Weights of a small GPT-style language model, trained from scratch on English Wikipedia.
Size: 11 layers, width 128, 2 heads of 64, MLP 512 squared ReLU, vocabulary 8192, 8.17M parameters.
Architecture: rotary positions, no biases in attention or MLP, embeddings untied during training, gated attention, hashed n-gram embeddings, a smear gate, short convolutions, an embedding shortcut, learned residual scales, capped logits.
Training: a variant of Adam for these matrices, 117M tokens.
Each number is 128 + 24 x the weight over its row's rms, rounded and kept within 0 to 255. Layers, rows and columns count from 0. Numbers have three digits each. The size before them is the row's rms in percent of the matrix's.

# layer 8 MLP up, 512x128, rms 0.146, rows 170-219, columns 64-127
118:138150134137144129096090097084114168135088098126162139152149107092107091139104095112143091141093094139125137105141154122162128119144178127152136112091116121150131118132123153082159158112095161
091:150161161094135139108103154090177124128127089098141164142127115092163131120132111145116097163137137137110136122108139124113095088097106143100115144123112120165100155140156107137128099159092167
088:128149108159154164128146114081107114121137133147171130080106099123123080146110150138126077149095163145125138169132122156106074111119152138125116131094083104098108123120170131102115175129119105
133:174135116115126120144135121102127113136121130153172128134131150145120089114120131142119117164163097127088101135127145129162138122137159099154127119160117094133148107117127119094131117143124139
093:126145129133100128154149161105115170138104081104095081155092139079099091148146145145119135127118115151124117144120182162161142130107112111155121129121159118106142137174071092125135158105125114
074:102115128144148102119101110114123075120146108145131110123119173090098160118145093142142160134126128149181149139122151156107131103146120110116167149125159130155149140186146084162157102131108122
091:168136125143173107114138151143129109132128126142141086084116150136147144144149148195148115135134161082093123161116153153131126085141131121119141099133137097112164130173131130125144115126127154
106:107107182099145130135140111121145155113125116121145143134156155096123150108117155102143082159141118160101115109179129112105114120093130137189153117165131144202081147138097149133127186140082095
093:116171118159116121120134124127158121151081124096086126156111117115149090125075144094156130151081100133134164113145118163126128115097127173125122128142122111104140090112114161149124135116128134
101:159165172140106123075139144085143140190180124175119109109143110098143135163137120122141159200129107143100149146113134154136138147125079134117094133159090115145123142157136117143156122101105119
122:128107121158178158101137095141139121155123137088115072177119129117141137133144140114160102159113096089137139158119157148158072120123162134119123145099128106109116095159163144107106124122109126
084:121159138154080099149134093080100126162176138131153145144120143116160162161173110113147108155120112164142140086175155133125133120143158136121134131141144114125080115156114118153128127139101154
093:119131161120130158098127158127185116120118131144098122119141101142140147127166155145104123137133133149112125166158169130109175136102117132128129122121140116174140148165126168096185127093135126
086:132115144120138140135096086130130118129110117123135161120142090069074105150128118139161126127109148151116132105143122130147093164114129111151125127130144130151118083122143109133115174089146122
104:101108118123131131127099074100110161124142122067143150133089144105121141135123158110162143161120144140119113153155130089126135139130114096102127128148132131108107094136135079119137130127119109
106:132191164147136134116108136076152132157131153105138123128114159112110138149097130151147119121135110157138133110115148139134166146122120092144120107145166136095128088138112072097161132128124079
102:131167148146138113160096151110107100109128068081135116144135150120143133157114107165174143177102135163140157111103153089125156137130137119103149138166089116131121130114142157096105146085108167
078:094115092130115104159102122103091135115117137138175157153115112133118164122117081183110101134102123113145130106135148108121129123107170134143137139097129104165148112082123146117075102139151111
114:134144111111141123109124127115125102091172095089148129128101178081115171101155134162120120157149145145101104109154141133132074143114102136146109141119142145161103134118094084149142161143115112
094:119160120153140112138167129135117145115159153136152126124146130074143099100124116166113123130143124136127094122135129107115134132128126118100130094095123137136163106160107132134113080135133112
091:116121137163171183165123077093126128132157096113160146137109123108146109093134124160131093156087142112132134158141126134099097091114107142107103126112156104155147135104157092137098142153108130
108:156116158159145139086116087131158128160151099132163140098096130136108098118138128161175151119146110109146146158178145143133125106108171091131123102151135153136111124163142138164113105146121125
108:116103129127145114123112108101141126128117126136124163130136166137147136141149155116096149147095162136083173110099127136116155081126125117152115116131143113106101111149140104100141115115127158
097:125165136143171140093159092120127117139152115109164107140139099113167089098137134131127085150120137140112140166146137094135152062074142137154117140158102101125123111099113106147103103127124153
096:138124137101121131139157096101166102102148136145143112129143189095126093116150143114117125126146108114137125164150134127121076116085124155128106118135123119121094138145050093149151152138109102
104:105089197116129114084134127123141150166122135059141129143171090108131132090112142128151111142131122180094105155141142130097131108109161104153146111116133142130128132093116102165115115174095140
111:151154139132164112176103105145182123133139154129153120178136140153100142122139098119183143177128146140110107118106155094136139122091123123113138096133119074147090115101133146111119104151131155
092:159153141090139126169156105100168161114121107123111127110127142116123116126092161154110157157118141120114146139137116156153164124138111175121117112134125151131122154153141101155104125146124122
099:104135172082107100113117108119153133109129160111173133158108118112182141104126144137129103133147119164078078154172109108105099131049123140166136125147120127149094132111098149143107164171112149
095:113149100112139157102137122071162137152157161085126134130125138138147117156141107120158106135120135114133173142139145166131085122139157104175127162135169092108122101093112134131148130104132144
102:150121140129156113149115117112120170143136100142131106120131132149107132158101166129186137131093132111106132115131151145128131143107140138120119076127132124161150087127113135118153175085153133
104:106172093140142148126104120114114130143160126125126140135182132129122095140143104104172093135098118098150140146180108113133102158092115135158137131103126106122143129118117155154104150107065109
103:154108157121142142089112099111126128153177090121180126153128122143109137114136130169155150170112120152109115081140186130118107095092163120139116114118092144161119134146074108125107138149129112
094:119123122142130150146125145084138116136118173091091134128124089082139118107103078124141104162166131168092115132089131113136122127138125122147151151142139120119109130128081155153129129077123158
099:123152150154122124070110125116118103117161145126143139137141140160146160155139136151125115130106113150127155114187172077119101111131121111121106107137112097133119092145126137124157099162125129
106:142124126121182142109088085129126111121141110145167092137077095145162103113093146135142156181116119142146151090153161122087121116131149101139120131178125096136127137156122130064131100093085097
084:134147093116111147147102103087135130157152082135145173175131121149105100138118097123105121128108099119131143129111186098092103105131101082133159131103118185124160131094124102132128124133163167
095:116123090158089119140133161104153134164138121094125131152135115111094101151134098101132099148068110136160160181178149131137140157081112134163119115151168140132153124134094126093126125116108102
096:119120133110088159133123122107154104118121116138098092142084121156173134166160087145114109155128121118111131151151122144118074127098137129133137125146155102147162134104159107122118154164099074
078:113123086141130090112106107112122128108098157122130109108172112142140125119141090149151146125114146130128107157136152119166110140117124105104150111117171132131159129149166151142124111135146160
117:121130100126166103101128142117120124169111109151120086137056108129101101151128179150109133165122088116131110104145144153125109133092146120148103096120160141186129124118063071118147147146145119
090:131104125181114115109106092073092116137109131115152131142125131099084133148134155113163139137113078144155095128110130135156114101116141057149118130147094118137151119156115127145124116125118180
097:112166113158144114110134105104139138115129117120110150118113125104131121135130139144136092157081117176112107158124183129145122130106131092117133104156138120139127134134161116101104126140099093
095:132132116125127103142099141142173115184157143120103135146169164122084148127164130129138124105128112114147089101155165149112104161103140130129103066170128129159137129123122095116140124158120093
130:150100087078096156092159072115151133153125130125103152136130135160169125116161118142187135126078101158048107143140133109101111118112163143128108130122103130127153121117124117110120132103138141
103:139124125189139170113128104127142135168123125126136161096093141099109149164101132124103115142168139130139147164163119102109140097100107148177139148140135162099107119170125087133120155143116080
087:142114158123145128113109141126178141169128111114163154147118125117132173103113145131116095101119127139145110145135133145087139063149163122147129092102132100167116130149142127152125120128112161
100:103124125128129108101121084104150153155160138100085159147131162149144115125156104096160159150143146172096114092126135109133133146142141101147120136128106120121097094119096144167140127107094149
101:134113159155152149096133125094168106127117136109174139143122166115121164138138187113099084199130125148138138137138109106080120084109101153149139134132146130155109138138098160122129143106092105
110:103145136141119128113130111127146103169162095147128130139115106141096180172115138126149105141138104122135084123116139135126091135112166124148108092108141120128109117108096112133157169099139120
# layer 8 MLP down (transposed), 512x128, rms 0.139, rows 170-219, columns 64-127
116:152100162136142093117146123132084149125088107124133088153144114158127127175104099109116116071087160102107103103113137118137123134145118164099168124100133140100146153155108130113114141146137161
094:098107122119165133169137125081149128130121160140094146148099159120117181128129160152125163111107114087122172154154090161138124137193148135127089097133155167126150094144110142094134157134094115
091:137136170147134125119119154118126145131118105107109165175100165117161160083128150096141093129153176088111128109101101099149169166109082117108127166140138146120118110095073097132155127118113098
134:116129146101083151091172122136094132106162156134145129121130088124095084133117090139134135108150114105129109118111113128130112168137143130099107164138097088102137121117104147165132141108120107
098:153095155149111128117122095127159090130147127125158162099106073144117141136110158124086100130150131107080090111108062116159155110125160139126103109100100161148138111115131174127117145093159108
083:141106108118147144122127158091126172164090156056127161179124099167120141124136151141135130127105122140109114100116140138121111164151149142146141108113133132088127115112130158065055141105147081
092:114104133105118118127091125142125196167074126130118156172138102094128134140118118110136102122130099133129125105140082128121123156155115114144187137118103160152140138111111153131132148128117156
103:156148095131151126134120111143133103111116112122125110116137085137145132110093130132129136150136164142110135162093143141166166166182114120147141162120149135062157133107132107107160122111107113
097:127117154168070111121101127151112120135116114117103128123142106112154104105126104124151118110142159082100101138128129161122118154104119139117153084162147101141166085114098170088150119136119105
109:094108120155126115135167131128083125161114115174129147134158131100144138151109102128078130130116126100160140126117121157142104118154159143144144125114177170119102154122087127154168118030123100
118:167125113107137120163139141147154130113095115147145107102162145113085141160125157097099125171192124137096123107133135106143162123105136162145131141130105102158124129130110069123130144135192151
096:119081136128122149099120138176134126146157105121137159152104103137132151144131086148160139144152099143157112152146076127113131109127166132151136141115134153114108116169116127084106150117151145
095:107130102164105089144136111088080143165157155105180131129103123108121132164137124162145140113120104134123151115130109121100118110111121131144135139139138160096144120139109096172090090154138146
091:126116122103169098122132136129115116144167120177125144115085141155099162140099163106124164089127121101165156096134054108136177118141144126128126105103126159093131155155109141160114145127141131
103:131104098133073100141152115090117157107176105172130091146118128112129106117161171133126152171150154086086082117120146116124142109118088109093138117076161125149131146121120158115125120097102133
111:133121127157163068166124161108160114157110120140165083120134136129152114136096136092139101131147080105128098105131138134137152156095110170172132141136138181130118127131091152102131147136085088
097:146125143142112121144139119123133129107146111058110110134151147108121122118149109098059151088137110136124073160134231163141153132133142122105115145095122119127103139089121113134115122134113102
073:118123144122139089117092154124135107154143139122151159136139138118163154114115053146154085164164117134135118105139145126127065100124119148135120140147142124130122142113103138132092076119104127
117:092116098161129124101110126063166152104120143171146105129128113125103143128127136131106141175110130116091087119154114083141131118165156112147152130130128134078159071143133125106111126132119135
099:143132108114147185111150142150130166126154166150128132163101133125145092155108087114097145090145141146134163125096108116126113146144113113110153117149152122108161124106124077089141111137142144
092:109146127143139127097096138126132098151173111130121109160121165110112153113140171105139122110103149118136153137117122130130129149153101123080133150096180101135117183123118125121111130112154144
106:156118110163109099167152128098165105121167133156149100121128144123178086120155117129113118146125158087123089139143103134116160133128080127119151162102102121123129125094095150107153173114125162
106:134089154130090131132119134122118161146142122114121117162112103125143150113110106154150119140109162095133150176138096134110136112139126070112131089127151137116142136140140148107131159127141109
096:118114101156145125116154151137149145129139133098135152120155108143104140093106139102098123100106183139145103148096105114168104150125106138110133095102141148139167076131137100118147131148150096
096:104112152107107151108124126106120108103144110178062152149123154101143155074131123130158116147093126091124169157123105134144155121151102065118153140123134123110165093160111134120132120136141138
107:135098097164099110128105139147122120149168123101139090142142094110120106144150109156105154156167107153094106121157141147145113112143095124202161107102119110167139150165121116130136140103155111
109:091138127127105157166133080153124126126102101127137119138139135142131175087147074119151149111130152071108145101072091103123134165133129176069153108176145132122104141131106119129134084158098104
088:114133114158123139079101141152110117148141153120144136160114139164138167122143122147126125111100113114149138126131123085090127090097160108127114103137141108112145091149126153109163122126124134
097:131107094106150146110163147164125118145068131129109117149115155144132113134109158144109139119121127085109116075091137144089141156150126156129175133129104156136129123128131108105154088097169138
094:125139143094180108161162148175153118081130144132101127146107120081110124107115118148106132122125107100152116160128159134159181126175137156114064124115106143096149136123162132145163125129150166
101:170108141141134114088125143092106123141138144167149126160128165115144116139198105121105129076142136127126124152119160121145142131160110127136160118152103090107121057109122156143125111134097132
104:160141126093175142157118110118153111127149130112131088092096116096123125094115140132111124116102126159116177140106095113137150125133120158120097146131113134094112124087166112109141125108144100
102:099156156127132120108174112147144101092169108138141158116125155110124134136142134150097161101134119112123086124164153113107125075122118135124129125099087144145119161143153141099142123090119131
091:148075144164151124169110145113150156132117126156125101097113143134106090130128165152119142139118129101113087112155158090121098117114116110126152073129126126125112134159127132117126176138154180
102:129142159138160136100146096154136144109138146119128145125095131101106087117089155122155159112159123137114158106130132096173139148161156126117107147160127142084126147120115126156186133106119159
101:135134138134110109166169126102129141136093132116086124157182167109124099153199123105129124123151123101120114170154139143162133148140126112125177104121146148120131138089085156159133143150138180
088:140095149119153106117158119146127085101105177114145110103175117100148129107142131139112153139157104180117125127149100159130149153130085157078138140128146127126135142156119168180144103127071118
100:179147157184159107125090138158145103121124116161129126164147142160167173170145107119168148142137142098099152156145089112134120149111155155144156078130145105140143098121113159135144103098116129
097:074147155153172135117113101146106156133134115171124158102131144087137135125162147118163137094165131119135116111097115109140122132091091136110159112166119112124160145127121151127097117124142182
083:160151087155135141131126111128109111153111135112135145104129149140142142113120127137128136140112132125138122175139075101134137139114118124128193140133141128092122078119105118124148132107144118
114:139104143118124148117105124107166139094172118123145168133151141116164118104161063136151110149106199142097166119124133120138129103172130117124135175151118084108112132105113143100125106108082115
093:113100141146147122137120121119098145149069119143121127161112105134142103100112128110149149136145127118048124150089110145161154099146109157127128114163125124136119156068102144140096146090106115
099:128080168120146107139152106129154113110110134142133127138088150133119135109106114109142146142152156092141125136133135178119078140170142128126105107139139127109162124094112182114110128149113102
095:120163131144121158144138105124130148097130111112142096128112121172156093134106100112129115147098127129107131133141134138130125115151164101147174131138130127123085141134116151150143126180071155
118:156153120103129168108137074101117102125102132107122107076109125100123083092125101163128146131123143160143153135140079157130119138095117145109135146103177108140126083135138095104145132117137131
105:123102120137093082113121121187147097157143129130108146067137131133145093129111130127149133123110139159146133139176086154153139150125119105150121136144129139134170106148097170111119115131127116
090:112176125129154138105142143128074107183110141131118090146118176108101114130133137077152126141152121135152119127140103126098085200121119135105147111093104135115143101133144105115143132131098136
104:167109137155175175135126137084129131113127131151120130117175123131103131114155172136108110146123162097068117119091125151086124077138110106107136142124107131133132137119130144089119100157134115
100:148150125162070120110137112136126106150109131145135150099139126086162145121139148125140099109110177160113108167135100144150094106111130149111081148160138139069128105131160111141159105119174085
109:082121116109108126131126134142154098097091158111139089118130143123155109157178135104153122100146132051117126127113141131113107129144142121133176094112107149127169095106140132081179129116166115